From a checkpoint of a small transformer trained on Wikipedia: vocabulary 1024.
Each number is 128 + 24 x the weight over the matrix's rms, rounded and kept within 0 to 255. Layers, rows and columns count from 0. Numbers have three digits each.

# gate: layer 7 MLP gate, 704x256, rms 0.0947, rows 642-703, columns 192-255
# up: layer 7 MLP up, 704x256, rms 0.0965, rows 642-703, columns 192-255
# down: layer 7 MLP down (transposed), 704x256, rms 0.0789, rows 642-703, columns 192-255
gate642:163151153103140111107111137115119134100103124125126148071110133070129136109122103141123129099161159092145139123093095101155135109097100098157125138130127122142134147103105139117147138127143150
up642:108115133131127118125141154146157119143079175181127156108119112137128107109152119121112150128107121121106110160123077151104101155157128131137154113107121115134098096108167155135165158101116081
down642:154147139115156136114141108113125110147145128111084076131114139151134115136134130114183122117166108134148141116147154137153141119134138111104112120113113086147138147119088121093089107149116152
gate643:100155153125100130083106119142111148127157142162122131180126162156145155118138167080111196130147127090094130130155089111148109117107167106088143140162123070103112113090084094147135133134123116
up643:110089158142075144104159112100148139141143114066130126139124074140136131111156138114105169083154066135117114153108094118105132135061131111116136116130132093132094112163096136140086139126109169
down643:139143099097136092165086090130147166123119111159143124131134139101138122108069129177129150155110157133128139149173122116100183125137132086110109133116142119123086112152087107159169127112125084
gate644:158137126135102087156142150120140106099132170123133144138122107102158164129125124117133094090148125097141135114143150094130111126172136109139142099123156135129107126138158137123112139113106122
up644:097147123111131157160131162152117142133126163153135138131118145149170179135117130127162154142121162071139138151103126124134151140095127141122153134099108128125105146135143114147182106119131127
down644:138117119154131133115126178107109108108126115067119112149125095166088119128131138126124110117127143132138192088109148178071136123148109128146138169135142144112094118121149116070119123139127132
gate645:133100150094115137089082134115163149153170106166110095124114130095133133136161065110110118113101103147121147122144124124159132101174086096194128114113140137106125101111126141147120130165122129
up645:150135138138091143120110158115147114196130105121116144105134143110102158111114126114111138130104086130132136133167130147131127126148137121096148098142131166116097172081168122160104107104121159
down645:067062133119125093138161106139162138121114188080150145126147116119111133112099116097097160175120146164124119090114120131102141092117129098130165089158116142102106138122092120137161103135117102
gate646:121103159104127084111173148079116088137140100145121106145105107092137119078161103123123134089179150132155170107135120181183128130112121090145149132123143096103139109154106140135119163128098136
up646:074115158115101119138153154140118091112111129145112151150126120104163169162098105096120145133150114134113158102139127129156132154124168105150129107116122123117129093111123140135109144123119108
down646:139161128071120152134140086116140133074151149095137114084130114115107136129143181138111131097124141110124109150133129125116109132163136143132178131116136186149127100124154072141135117119141156
gate647:080127127124098095111140122104171093143143125128136149093103102147167109140130114125128162099102111149126143123117141116125126141112098108124117121128132140105173139093118139146089089141178125
up647:125158120133107101116094122095134145152116109140138132143134112169161106106143081116156098127094137157137132120155105120137067134113142156148111100119099091127107107129146110120120148123106128
down647:103161102134128127121126123142127084132142153160145096148138132133134103086098118094149126104132151104104146107109154159105142159132115159126143134139110105178113163134129143185133121100132152
gate648:094146082113144110116145100141126137115135142126103136150134109155146144098108135137136117105112143144153108138124092110126110111146154154131143114133124147100146122127173133133092115101183116
up648:129139103098133154151149116112123144124169141135120144089110175131117164166125118157155134082114145131174156134132135094094139128115124107127157134100128145140117100142100117141136108150104106
down648:147155125148137095112142138111096115146138121128160111140147108117136114119160135119136159144128103130147136139140123097130149135143128077104089149158154090161154142107110147100135129099137119
gate649:158106117138152108092125141139131159100146100145122114164078127105102123147136076107141099127100164143143149128128164135127127131152150125147129093158134156111107113150091078097110095115175116
up649:134101134115094107137174102147108178150109092160153114182171155151121124156123145091152129077178163120150129126120129160168101168136090109115138134099108085146164146165164091134150149106138130
down649:124133158125148115102117154156135116105135133140063140114145151146114108134073088153120109120185134112167116136099114133192142084147124144124110148114175169115064143174113138126107103107116133
gate650:151129133134138137108093139137157153167103136181135128128102156140166117140134100096162124122114172148163110121095142102132154149097136128096146116129137156116140115140151123150173105183150106
up650:108150094137118111142134100105148123141163128115095133128092142125077128155142106144189107117118138138148117151128152154161123133095130135114089099101094129120100123145122150154108094117102100
down650:075105142100124129128085142137123146129112118117163113136107125069124115115179104137119113088094141138139116103109129089124125086103106143120130134134142086160129161126158141140152082116142148
gate651:149107083135143111109116129155141143124165120132125160126113098108094128113149102131138170175117182104149123170099073103120077172067154114136151191147144144177112150104103102113122141152149106
up651:108085164136156151113124156106107132108131148153108120105135147106079129124113118103110118144150137105162122086110132143165112146092118110124170138120110121116150091132139136114152108111096216
down651:108146099133166137147132185132130144148105134158144063164133151120115086129142189157095121129105148094143144145161089143116126117113138121159099149145139128145118111152140121146151131089185102
gate652:130150117110119152083145122114068105131091136133143136111175105091123205141144137099114118191179125132143134130134145137150120082142118067109183177134141124105137095114142100133110130152121166
up652:136149083094156118182131129140135128066111062116107151092126141141129147144116135119147127120096101110100139109145114112120101137149128086142154133156148129078094117141161148147088101146110097
down652:071113111165089108170155183114145159146115173151126174134144099147108110105084124107107134100099116136131122132172109090134123157111130156138140140149153163144148145113108138128123152082142085
gate653:081110100109145104092151090138162093119116135149128132124135116104139135135153132115137149128117113100112119166092145116117151116112112152067105107150146092129102141083113162096131072145162103
up653:153132115149137164103115092146099115088140128100137177133155135150171122114143153108167091140120168138115167136110132147083140118137141131135131123098135114117179147125151137143098113145160119
down653:121075105126104124121140125169149119116125115118089111115142115120103140131148098133108158105126115126129109110151141125154100165117120128089161133169160110124062104082128155150120132137102150
gate654:155139116080119131075135086152135130125116085131122136142120147114144156122142138110175129116090137104142099106147151149149154127142120116125132114170148134114127114131124102109121118133117166
up654:118131091129144168097130127137131088132092114124116150131113102156167137149110137120123152159161117108142131152126135122078144140104113131093108121115124116149144152169111148121152164136140128
down654:165143176132111113154127109117120176091123157122119114113100129131079136091138131154146099108098149130117128126178134118146129145155115120119177147130095129114114081131132115130106126104131116
gate655:098118129135112146130142120105170164090076117136139125124154133150125147131112112100135113160178164136138108126177136100100163131140166140096155132125132127092094077118075119172132182115144110
up655:116111123109145153125155147163098136141107131119119141145160112147089145162120119110126111136150160127152171107109139124094163188113158115115164153126091154130123140100096103155152142106135132
down655:101093096143156116141129094068104130116130123160137136160091084114113122203130115100169119112138147118171103134088138088105126123158098093074095143137113093116091123134148102133108141106150106
gate656:156141130097120087135134114149135126104146086167103176183111123103144130136139081121122147135131100094134090120168154146092139135157086124165122130175146143150113094135131077103162113174126103
up656:099100162157107089084132128159109192117167134151171076167122177144118130127110107115137090140096140130172095113172163159161145086136148166157128125110159118167154160124124150129152114157128111
down656:146113103126167115105100135114088136122130137128140216147154108152112114114149104148108159127141159124102175138101102088101127152110142139156173138094138095122110111156112108115174118140126124
gate657:142143161126132129106142154127110156103117135171130133130109100111104161137095133120162086137121142129086155142156108071110094162167092091139108136122122130116100083119102108144111106120096088
up657:083184132108140120160153119071131115110136107126134129138111098142131132129095158131123172153133108129126133103157090110110138115137115154127091135167100134171108149098128125118104144067119107
down657:101081111116102123111132148143167116124119151156160133135142086136086112136125118125112135147106102133125087173088121165166140144188115115168131148150138113181157094110104098079116131121097125
gate658:160147143149154076137139139108114138107108094140117077152098058130137179158138123114105151152109159152171115123133130148176090124154151118152125118130132154105086116154153171151079105156087130
up658:118088168131095155160132118101142131144147105156085155113150141118160055139118135130133166101097091092189071145157117115083147114108135167130106160102165116137147096114095102152115115147142139
down658:110100143168117114131097138150103101124082126119144083134107188149144158164136124157120137143153146170121130131142142082111107098129157167130130107147125164097165148116141153121095098118098116
gate659:114139108133123138127094131115085135079140145120139095126129123144147155148122126128149146050161103147084133114156128093152119127134118119141112130120139158108091151097141134114095096131170158
up659:132113116116153157146138120142171060085133118102145094130111114093108095162083122137119117068079136125087127123110090122136117117091154160132093167133150161142104150128139169163182059143125128
down659:098125134110124125164130123112104147162131164144155102140095114145123138115130127145117133139130121138132085135103107108175161128136149105112127110127103122078130162124150126143128176133125174
gate660:158158114107125114101093122071159094084142106136112128124136112077127107142156132104134103100114184166166139133109136109101133129125092113107149108133126160165149118123143119093147128130138134
up660:168133110126142129149134076152050157129149153152094125137137098135136090168115150136107108151146097100104149104159121094127099122133141107142113145187092115128107118117108094162121142148155116
down660:141073128176142111115155133115097139116157104106104135113123129129121120126132113129107083144120138131103114158131109141147144147140098136135103112109163108136104136157099135106127136119142164
gate661:110118130136124118078164140142123110083133133152179126128156149142150165138154158106151147151162153120122140121115133140158107124130096096106143146140092084146144162113126146089087137103150122
up661:131136174063127063157176080134163109143102136112121151129134102141132175142162120115068128089141137103120157112173094158132128121156150145175146124152114129127117127166172114156099142134139134
down661:065098116105166110101142148126137184144130144148080114134117110142115121144135148149165097179118116115079154134087149122139098140133107172140106146179134134127136115131117163122132091125116107
gate662:130085149112137129089168103120116100162122106152132169150134165124120125127169075167127142115143172121159136181125149142142122180103133146125157131102124118116148089150107134159097166175175118
up662:125109118162119133097088075156076156136127131133131103154140098107100095121149126161153174100137163128148159141141109118166100151164143124138101131093104167107112132159192104144143137132131108
down662:121157148148183167099157112175139125062124143107113137109135122122117112097116114128123146127103120106132138157090143135127125150137077158099125120158148139149145119133171079140112171112073139
gate663:169112160124105151089165098132113137131139101129130137170120126132166113117119132166132180130124145109164136113122102140171143122122112146144177158146084124124135094127132123101155160125114139
up663:136141100155079146092156134131062152121130171152111095096161143128072104162076133146128127117136140138089147111141145108139090123119108114143160121156111126155170136135146146119161128127142126
down663:115074148136157123150150134126087126114099130173181141144132113107152104115201136119158146122144099116173104106081092127111120104129118118112140104136116137114134112120151094110109094131080126
gate664:108143106118147110130107167161166131116117119121113130140159165106098145134145136096129118131123166115145149143142138124107155101120123106142141101159155094138120114181114107128102138144169120
up664:121115139128109129140100154145110156155137119105160107107117117152086149160121097141061113123116125109149107085116096175114129118175134125154106159134139116141101122114140140139152176152145154
down664:111122135134161110101116140102125117110144120148157141131142162166163100141120121115164149124155112104146152136112137090143132140066129134134114133129122135091123134128072121127107098120109121
gate665:126123136109170164084144091120123165109166083105132080158133129170110132159097119105149120063137111106168106145097098112188134117102112165088159137152138111105117119117132107143138167137081184
up665:105119128164144134144109171124126098160146129113128115111124122129094125140131124116109111193123106104139115152101162122135098108088102139134112141121136133126094119154105156139096092182108120
down665:176214161137105122157167107106114140098131109115136109132156132132145142118131116135140070081098166125113168143135107150092132155139156098139083160139103098110146146110147159101160174110131138
gate666:122168140112150078138106152129119136109098134144147153128092120155101122140107171136144119108147134094105140151163120124142169155127134124154146131136080133127115059138135133146121155139167116
up666:128106140156150182133122126112114147102132172149131130140147170121129104140123142165126138161133110147087141150161105120149064104130126098102103125122076141077133148132121124144157116105126134
down666:155057125145130141139140114104113138161123112119066103137092123128130113146139096126137112068088121141145052118112152109160125168118150127129118124112163090112136143140121132172172092112077165
gate667:101118103114135137096106117140145112114083135142073114140093151123137116102104152141105115182131126080143107120131116108090120148140124142156110099115127086170099105155124102155134075136124143
up667:128132142106107102155126088141122147156142111135137134149118159142156144107119127114113122107129123134174153132109070175114105143131151138132142060118128102138139125083121112146143164122134130
down667:141125103175084170120109156115142128119149104113154139088113118139151128157153156154142127117111119143110101105124183133126140100152137123153117179145127167111115160113151160149110127088131126
gate668:118148129113106151162171148163092147140111142113155152101105127161137186180127129114123100143129145131156150129122103142142112156107084114126155132145156090079115142162089139148129155134164136
up668:118089154121106153142091108144150152132081155127133125133164095096127123098096177091182129106107163131117142096108165158086139076107106109107147097113124113156134112132138125115160138159151165
down668:107113104119100172135129147175133166166112111121131153096095117164143131140142137095132113107125129135137136082129093118070153114145125117109142135145134130136125170130145146122109142076190128
gate669:109042120159129112135133110119157140134068132140104107138096108106081119157130106136107124130116142143142164110132117080147126131107134136132134221128136147144114132156133132111146144109116176
up669:138204131174138161119090109147162092151153136161165137119105117142157107115124111114105141185096170096105084140135139106134128169129113153135151076127120131104107129146142135173123124133140105
down669:129066155082107110137094119086160100131060130123148154149071096113099127130179106128151137107114090116131170108130131113139130131105093112119096171122108126123131082167082152135120104148138140
gate670:106138106151113129135114131154157148110126138131133127146146070143109106136149118135104113172183118118095089141158109082110157135114122136129172130122126156119108117143096145105148141108116148
up670:107132102106095112119061123108116144137122125128068098119128146096117125171167109134116152130112150120139144119175119100126144104175142147167100152091146147107127102150107125118091113131109143
down670:172113135132106161073120163120097103099156141158151176103181133136143086139084158129137124140146122127149130136158051137085092112133103149115144082160089146099103125132071108157117139113137128
gate671:133126149123093096149116084130080146159127093087075158075135137137120142118128131144130128132176110156109125136117121097138136128153135121131124151128107159163129087136142124124152083118136132
up671:144144102144142085132101151135147126110163154124120173089099128168127129117071151115137171120101145141151110141129140148123102119125126105169139145124129151120091116161127140121152106139151134
down671:154136146099125116130152128150133106134119178144129090148145117072156114156134148149151106181138127131106132112130126123127147125085120132108126144121138148090138136138125105144115125119143108
gate672:085107111126121174148114094127125147162124151158094169125076126152117122167115125121133141159114157108157169157164104127132159084089109096106126092162093121123166152090125096146110148146130115
up672:144120126114142144125164143126129123103146138126101116079118159138137167158112105154126151080170134132117140093111158115100116109134057124085149102131132147171116162133136127152105164121142122
down672:118161139127143173138079083172150172137145106156174141116140057085089144114118096146117100135117169119156140124120099143120123147145153166121108104130107128130155174102133147129128140129152154
gate673:116122132153126082156092160142088109139112147138114138121131123119175115102130128148106134137141142145174142137149149098146161169109181105121118101143119124116120135114157151143101166120140159
up673:096140119133127125139123115136104108125145130178108129175121159113114123146138082147163122094137155105138111120127128121099095120137109116169124141158162097108127109116152085164135120129125149
down673:146110120098130153105154105126129113142159137167150171105120135150103103114086160158103158181135132121127145185150124155147097137099126184188185107156114119160118152145125179169151088077160114
gate674:097139134107141142115144130156143101087097157110143147118147155118154153137159095083159097119136135104128181169176137088123118170133130134146145158198148103071131114156113101159159136135141146
up674:100111162110153114127105101133137153085075122151181171138107118131103148139128092142123138123174109140127180110154135134079120118131124121155159093083145180167152108086153141082098153202148157
down674:131132159104095137093135112119166132118091100103163152144122133145156152116147107083123153152174114097123118144151137121114112145132118179156122121114129132089134126129073131148147163107097143
gate675:121104145166101076101131123135133126166092148126142155103112130145107164103094109081103126115123106119147127119145141136164115081164134094135148130169134121132109080160133166151137087155175150
up675:134127130101116108135138150149128141085101115134143100131139097172139167133102128131124148154125155130157112132156145130071113082125120138166081138163143107178081104164107152124198143132122119
down675:137112089104130126107113136162134137114128168142132137136187127132144158162137132153143131138125114091123126104113115123133082123136099123136119094131190052158147135130147112140132085120091143
gate676:117172130104136173083135133139156139156109092127133108186129139074131117153105086122130154163158160144099106137113074144152131140123098133078110131150126146099118133130155106158151098114143112
up676:127180103106183089155123152115132123087159121088102160123170099134106168120131172132141160112152146112096097131117110129141108119114153113086142109153125125105142127120134128152170150098122147
down676:102133133167152180105163106125117162148128129160118144131098165103120148118128107122151137116128132162131144186095144160119120128166132117145119154072089115126101141151080170121102122132149136
gate677:103106113139114177120111114155132129141144143167121148151095097133122154102112127139172145176082150119166079129122159116110085089126131135112156156169128142112089140142108106142096127130148170
up677:108147128135122126138089171140144072132167159114162113148114127134117137154135131153118126125177139117100104101101122126115100102069118127118107147099145154149135112158111147150130116148142122
down677:111138144088140153133147138095144136103144106111105127154105113116132119128129143119086108120128135147170162114120117107109154146146133106128092103096106135110079104125098112133116090123161124
gate678:102115114153129096145121131119109130149152091115096145105134136105156150107069113111090124125135082134154135128162132142121147129148123119121164136106142080133128125126128153154101142130173120
up678:148161142123143083163118160161158160135138137113136082129131132161111139122121146103136139157102130109109113140160159111168165152121123138133132108124130063117153127138174133078067115133101176
down678:128193104114122121126181159126158130107128124142148114092108114140125129124114137134113128102107110165124157121150089135114064109099107115128112101128103175130139128123098086115139132113123064
gate679:144141143133128097152114084156113154146148129187137089120100160117112117134097145111154125147112114168151092098104142128090124074099116111152106163161135168125143134140141099132139101111123102
up679:077147118130103131118141140123082123151156068129113144123161146132139090134111099149098114162148125127117118149158118125109130099125160111164108123135152165143098115133128156138121125167146093
down679:152093120108091145113123119156161138141117138163096122133115097141129158152116166152139137127083147135138114091129110134114135116175128145106146159100123086124129159173152138094090147142114165
gate680:140133152099108122117167149105124176128114083141126152139124119128110164134108156109129178119147173130105142150106092112129147095103120131094139139157159165096119099120153096126134129143128109
up680:116110142090110135097096102089144103075113133160146119130141099161108130141121083126139106168121129125175125124121101145102130131120132128105109122098082142121100140141144094143131132143118151
down680:139156120172171135154141119125078145105151139147197155103147123153106158117087157111159125102148119151150106105142101130154117120102091129174107101130113095133144101150147160153154137108140119
gate681:152148143135097097111160104118140089126126102157140108141112130123084142120149157140164156134143125126131159142122117065131099167098100118162147100135111090128094114143091140158105133119128171
up681:095099127124142140120180124127137134114099098136149120112144139104140102112151139121095119157145150124114121141084093110101130128139114138136128132121145086109165144122113104115101132113148145
down681:112069145143148099104179126168154140102095087161156135112058134104139161130137136111174177098148127111168166145150145123157145129111134076119104089110098139126138156162120132142094113159110141
gate682:130107133129095145117114116135147153119139097180151150131118184111123100111134120111186152061084160120096132125106126096160172162110149103127157118163129129120126113105109105126163133119128135
up682:133144128112144110128149131122122090120143111127187100079166134124143100147165179132124141124109135147100163139091138112134143097088174133124115130185117150149098108116143129126155134144144123
down682:128111075144135129157146147121170144131144142160134097117176110106139114167135087167110120148147118127165125123122133124134128159145158162112143127128148147135101135138121095121129144155132134
gate683:100103106127152086124116141117155139131159124122087101136107125138087131155134126068125150131106104162181107145130138122095118095152131095144107144171142128116074113110137157151147123126125125
up683:114155109164132095127130133109110104123145141080169153128133144131129125135147061125142115109149154137115139114150126169126134178124125118123093078107083111123125143125112105155073130158105144
down683:131119161175145083150116129107115081098102152126124146132087128130138092159156122150118116139189144099094123144106108132169079131154124151144090151162090128113097101122123163078146061112160106
gate684:108138105145084119131169091143149108133159155117108138117125134122086102124099129148140122083108143093140186182141103112112141128133115166139149154133127143119103134159133116130085093127148114
up684:079138145108136134133113124137128121109093107120154115142122154118110143088117161138078091128120125135145118144091121139128110122111119137150124128163146094111107095116129116139155149136135131
down684:144078136089114157132132122115132144123133143090139111132121109155099128145119116151154092115139094134156113136126121153136149154093154117143182156121119122105149149146151159118146096099093141
gate685:133103138099055131090139120154115093096160132129121053154118115119107145118126127110132172129110098165064105178126101152177156091136109129106115117070120127146146085099124126134123124107137117
up685:117141143136160157160129101142137103103092108172124117113087102185124173150124119153147084166094122140102144136143121145164114146165132133141133115120131171128142101163153168115138126077103098
down685:124144124141120177151132164108109160151117125114118131091114126130122119101116158112135131163155156112113119092132124119139111098136138151117168156112107146111123159107128125121133141109143100
gate686:130129067116141128162109146117170107155105154146081171103153142157111142086115119095174154145122103104096117183116126097114095133090128109157143103132105154123143132140091139152138146132143141
up686:138145149127111122169090135134096075105104122099133127136140178113176154139136126073172129105158122137141122146133148152153159131119112110141101145118133168151128142101098120129127145117128107
down686:085152127113122117134116107131117163137140126198116152148154134116126123104111152112132142156128137141148102090107161151135160128136126112139115115150167054118140099145160112123143156201097126
gate687:111104130108144126111161119124101159157143134141125154120136063165144140146128116107117098130175122135134137143105128116121106098086084087158142088103122133162149122102121116123147154136157155
up687:113112135148112144151092160095131118115127142101107115122117091098159111130138131147114132148126138062107142086098136084143126127141124119158146119175137082138161094086131113138163102164149111
down687:152118172124150142142174161139093145057112139125121168146110133120127094107142084154134116122091106099163066140169095178136142152138107126110099175149124112143105092134145121135166126124130138
gate688:159138104132167122082102126115128122147098109160119130079149070091109121141126130122129099157111120136155122144143134133155110123126144128112128155126155128119087130104160091178103153149097144
up688:108122171132136085152137099138118110132162130171146108129117137129119152151173112139128128084156137093076113154138157131165127150134135060152174095124137149165132152130090173171124114136123130
down688:139080146132084169176139120153134133127134142141139112150147130157104146120116091132119095101142127146128124157136119102171156124136084147091076138129129155121158122131144093110115121118083176
gate689:143134138143098128122153115135130088103156123134163113132148076115150118165104108139151129131109127156107141144171080120151154125095152117116132142118137123127154102154125164122135160117127141
up689:129159125145132136179106114128155115155119123150157147140105121084138097152121100131161163136078174136125123097160119119153189146140143154139124102128137135160124156115086129112150156154130127
down689:122160121149167125109099121101114098134115160136127173120111118155149102156132116140110125177120127109123121139112142135114092105133146105103138179103122128115162141105098129101105096114150132
gate690:127121140118087113107157144120137147155152151100112109160125144131117142134090115113157154149151113175127152137149148144121156112152146128132111084122096144137137124111144119093106177114181152
up690:103142119160113146155106128029147154144106114148168093065155155109069156148145106143088110124126107143142102127122164145105136111116139158127094153113119137159136182156170135116108093098133150
down690:106106145146110165097114145113123147147097125147129126118116113091149169145111131097151107124104183130134156127131146111112183127138107138154104122103108142118162141138129190103104129107131119
gate691:108115132129102149121157112097103061086096109168127141153093100126132129146123133121091090117171118085159130134134092158148134125108122114111085127141160166113112129119079103119134124147104143
up691:120101100131127117152144119121127160107149118132194096110187108121154106143160121110171101113118126095124171104141140081120124140140103111128084109147137122134130124138096142076134102121179135
down691:085192120177112155168130117123149108159159094117090126149151152114138112129128086131116163106155183107101177101106147097148138104105101078165128108115091124117138133118147106189116115088189104
gate692:119155107117107131127099148112087158150161110139112153110139166136154141165090104133149144114145124140112127179083111145086103135160096158127140168110133136108135074079144138139111115116140131
up692:083108137161098153127082154134140142116137128120100110121096126133106132133074122129105136139138114149108126134118155106121137107167168130148157176141140115123146147126166146107142153142130120
down692:149132126103111145171135111084128098141159120148183126123084118131144124139098115147139130127145144127121144115131144123138143115108098098130120126132144140127136090124127104071116097125124104
gate693:187162142103140153151130123102119107097138084100146177146142132106125101149078152135115114147117144098126131149098146122117155130079144144109141106177144143156119152096126134129126126097119121
up693:148140121116087149110128121126120139132117147142127119140147122116138094131131129155165122170112159117147101135123104129132130143117159112148123131112129177149117157104147119139108106118149098
down693:162144120140158107151094114128141071116106154103129107146085139145103127165134143099141106137121102140123158146112166126125140140079125151145157142099118132143151107145134149098114137127091126
gate694:096102121074113148138157074148163104140096127158114122138123125129119125124120081119163162121113136136136114121181115119148143098132154135152120186143152122077136140126139085107100177162135134
up694:137104120109110122165140119090129105130122158084113144097147115131122112057147153144118134099122129125171107153150144135107156105106138124158144094157162143182171151137150113085128111131175123
down694:116180141145142148130093097083117128139091091131137113125092099120143158177104110139130137129127148132142159103100188078130141113184137139117084157102117178110121142131141114140105146136107154
gate695:115150134114123122109126147123184125171120152090072155121097132097111111164166137095127139141111111094150147107092108103139138137127106129106106155118101107111112102133144141160104105131173155
up695:140145124151122100100102165094142085141117146152123156113128124108114161158088160086161114128116138117145126100132120134150156145135125143128094125112132104107163151128123109098140150109098119
down695:110137116135119185120145112126132158118103102099129103126139125153087103120142117145096153151125108124129139146143103120075111114129116115126178109088065145155082100137121161146136125102145109
gate696:138094088132120146075140126088138144117125116123098145149108075115096110177093125121098099162161139132125145112133144142124122144118118130141138099137146091101122120175131139067106149152157107
up696:114099159149151136152151111139117133185111165118110150105140120132147130113109103145139143161105135082131147121138157121115136139137139137144130089113132141114191069153089118093136137183118104
down696:154139104130094085082135155165094150107123116117149131112143112158128123098148147132119114093064106076145130151140108120156150105142104149101142138141078159151122159126138118151066119121098134
gate697:128111151138127135148128144148108134133131088129084117109114114132131130147185120110103131094192117134123141151166135162142134145167128132114105125151106146141146143113173149119127113097169113
up697:139098101104108124110130116136127152110110119105154145104103196127103099158110089095127128079179129144127110119129117141164162121152160140111110096150116176095142109092122154099146169141117120
down697:123149131142086121129125107129118139183115193148143124176097108107120088128112138168134123143085142121162109083120132109147135116152082153150098083126107091095131108095151127137145139129094111
gate698:118158108106131116096159161117128121096109124142108095126175149096152140123147097111172151128127145157136110149131157183103103079122084132140123117174099153122138147118129120117077086128122145
up698:093124118114099166095145141103109106109099108148107121112107159084166122117136181131107144115131106146173108134108086132142105126127117119136123112137092130140112081121130129113075103133119120
down698:144165136158171115152098094138109126171166107115152121076124119146077163176133125115146097170152152145105150151110139098089112146136163132137130117084140116137114111157138149155173114150146121
gate699:141130103137117143119129147142143114094097142140118150089067115081090123105143160117122163140124177098177140133170120106161131165107077121153095142115090127142112130100142100088113106113120146
up699:103110118111112062107145189124129160133142154133109141144118091140081107123119177158144113144114114114134124153071143145126145121123121118130119138126142130113138139097124118150128081097149130
down699:149102129163115119138122105152135127135110129099134151107085167100163143115131109175146140109162122092183088121159115097145092131150148165132095134122144138103157124128171100125167108149114138
gate700:121132144168106126106135140071128127164100097085124094148143072126159075142090131121117131155175108136117153161140110135116091130092128101119134155108162132148095131128145140088153065148163099
up700:127142174180122147133132118103095127141143126121152168121112146123130115154136121092129127137132141109110119173081148132160139146128090134104155130182171073122103112127153168158185146142137140
down700:152106141120149112121088133139150132103158150147132104125152121123149100135144101120172120109121137120104095103182076124083116119094124160154093157155137157158142129094115144139126160108131120
gate701:142117092166106125097097070194121134107116108161090155119105155110134136142117131109101119096105154121129120121153143165133156129149109117149132123077122130119115093137126111062155147097125128
up701:110124138149101122144120102103130160105105135095146135135106143124102124142131148164171104140154158120156177158131087122111108092117114099117142162108153131132131109122095124140126107132142131
down701:143170124119158112131105103114135111148126117105117144113119135181130117084152130108131139105130109096124148130109140174115127106147160113140130153158111141151165124113145131123118112146123070
gate702:139171140135126144100132108141142070088155120146116121132140109135129097135083121120144111154145119122118112082091145098150129139173134113121144154135160111123135142142114126145106124143141120
up702:141128141142114115112114148109140135161125105145129135175136134122081124137127098158146172105129130163123112134138116125136093092092123125131115118141150125174146157103152085115156117128143152
down702:112106128151109130130105141140097129113137161108177123134147121118113140138107141123110127170128128107108118157109152125107149126128167144143139101120077139129111100126123149159137139133099127
gate703:161132083143128121095179114141158113127108101126154155156112122125137130142173090108086188135152152154082119138136097104170127175137105133132107150147181123138143168161123139122150092122131145
up703:149114130141102101117123122081147138143108075133128150107135129149100135085122119130129152150182123105141105109142107175125092152099152097117114130115147108142119107118108114202121098106080091
down703:176121116124138144119150129140085080141125108138212148154137150144112142145153117154090107131138110089129084143104097140148144120165111174129111148127146114135130067116141161122147120037141108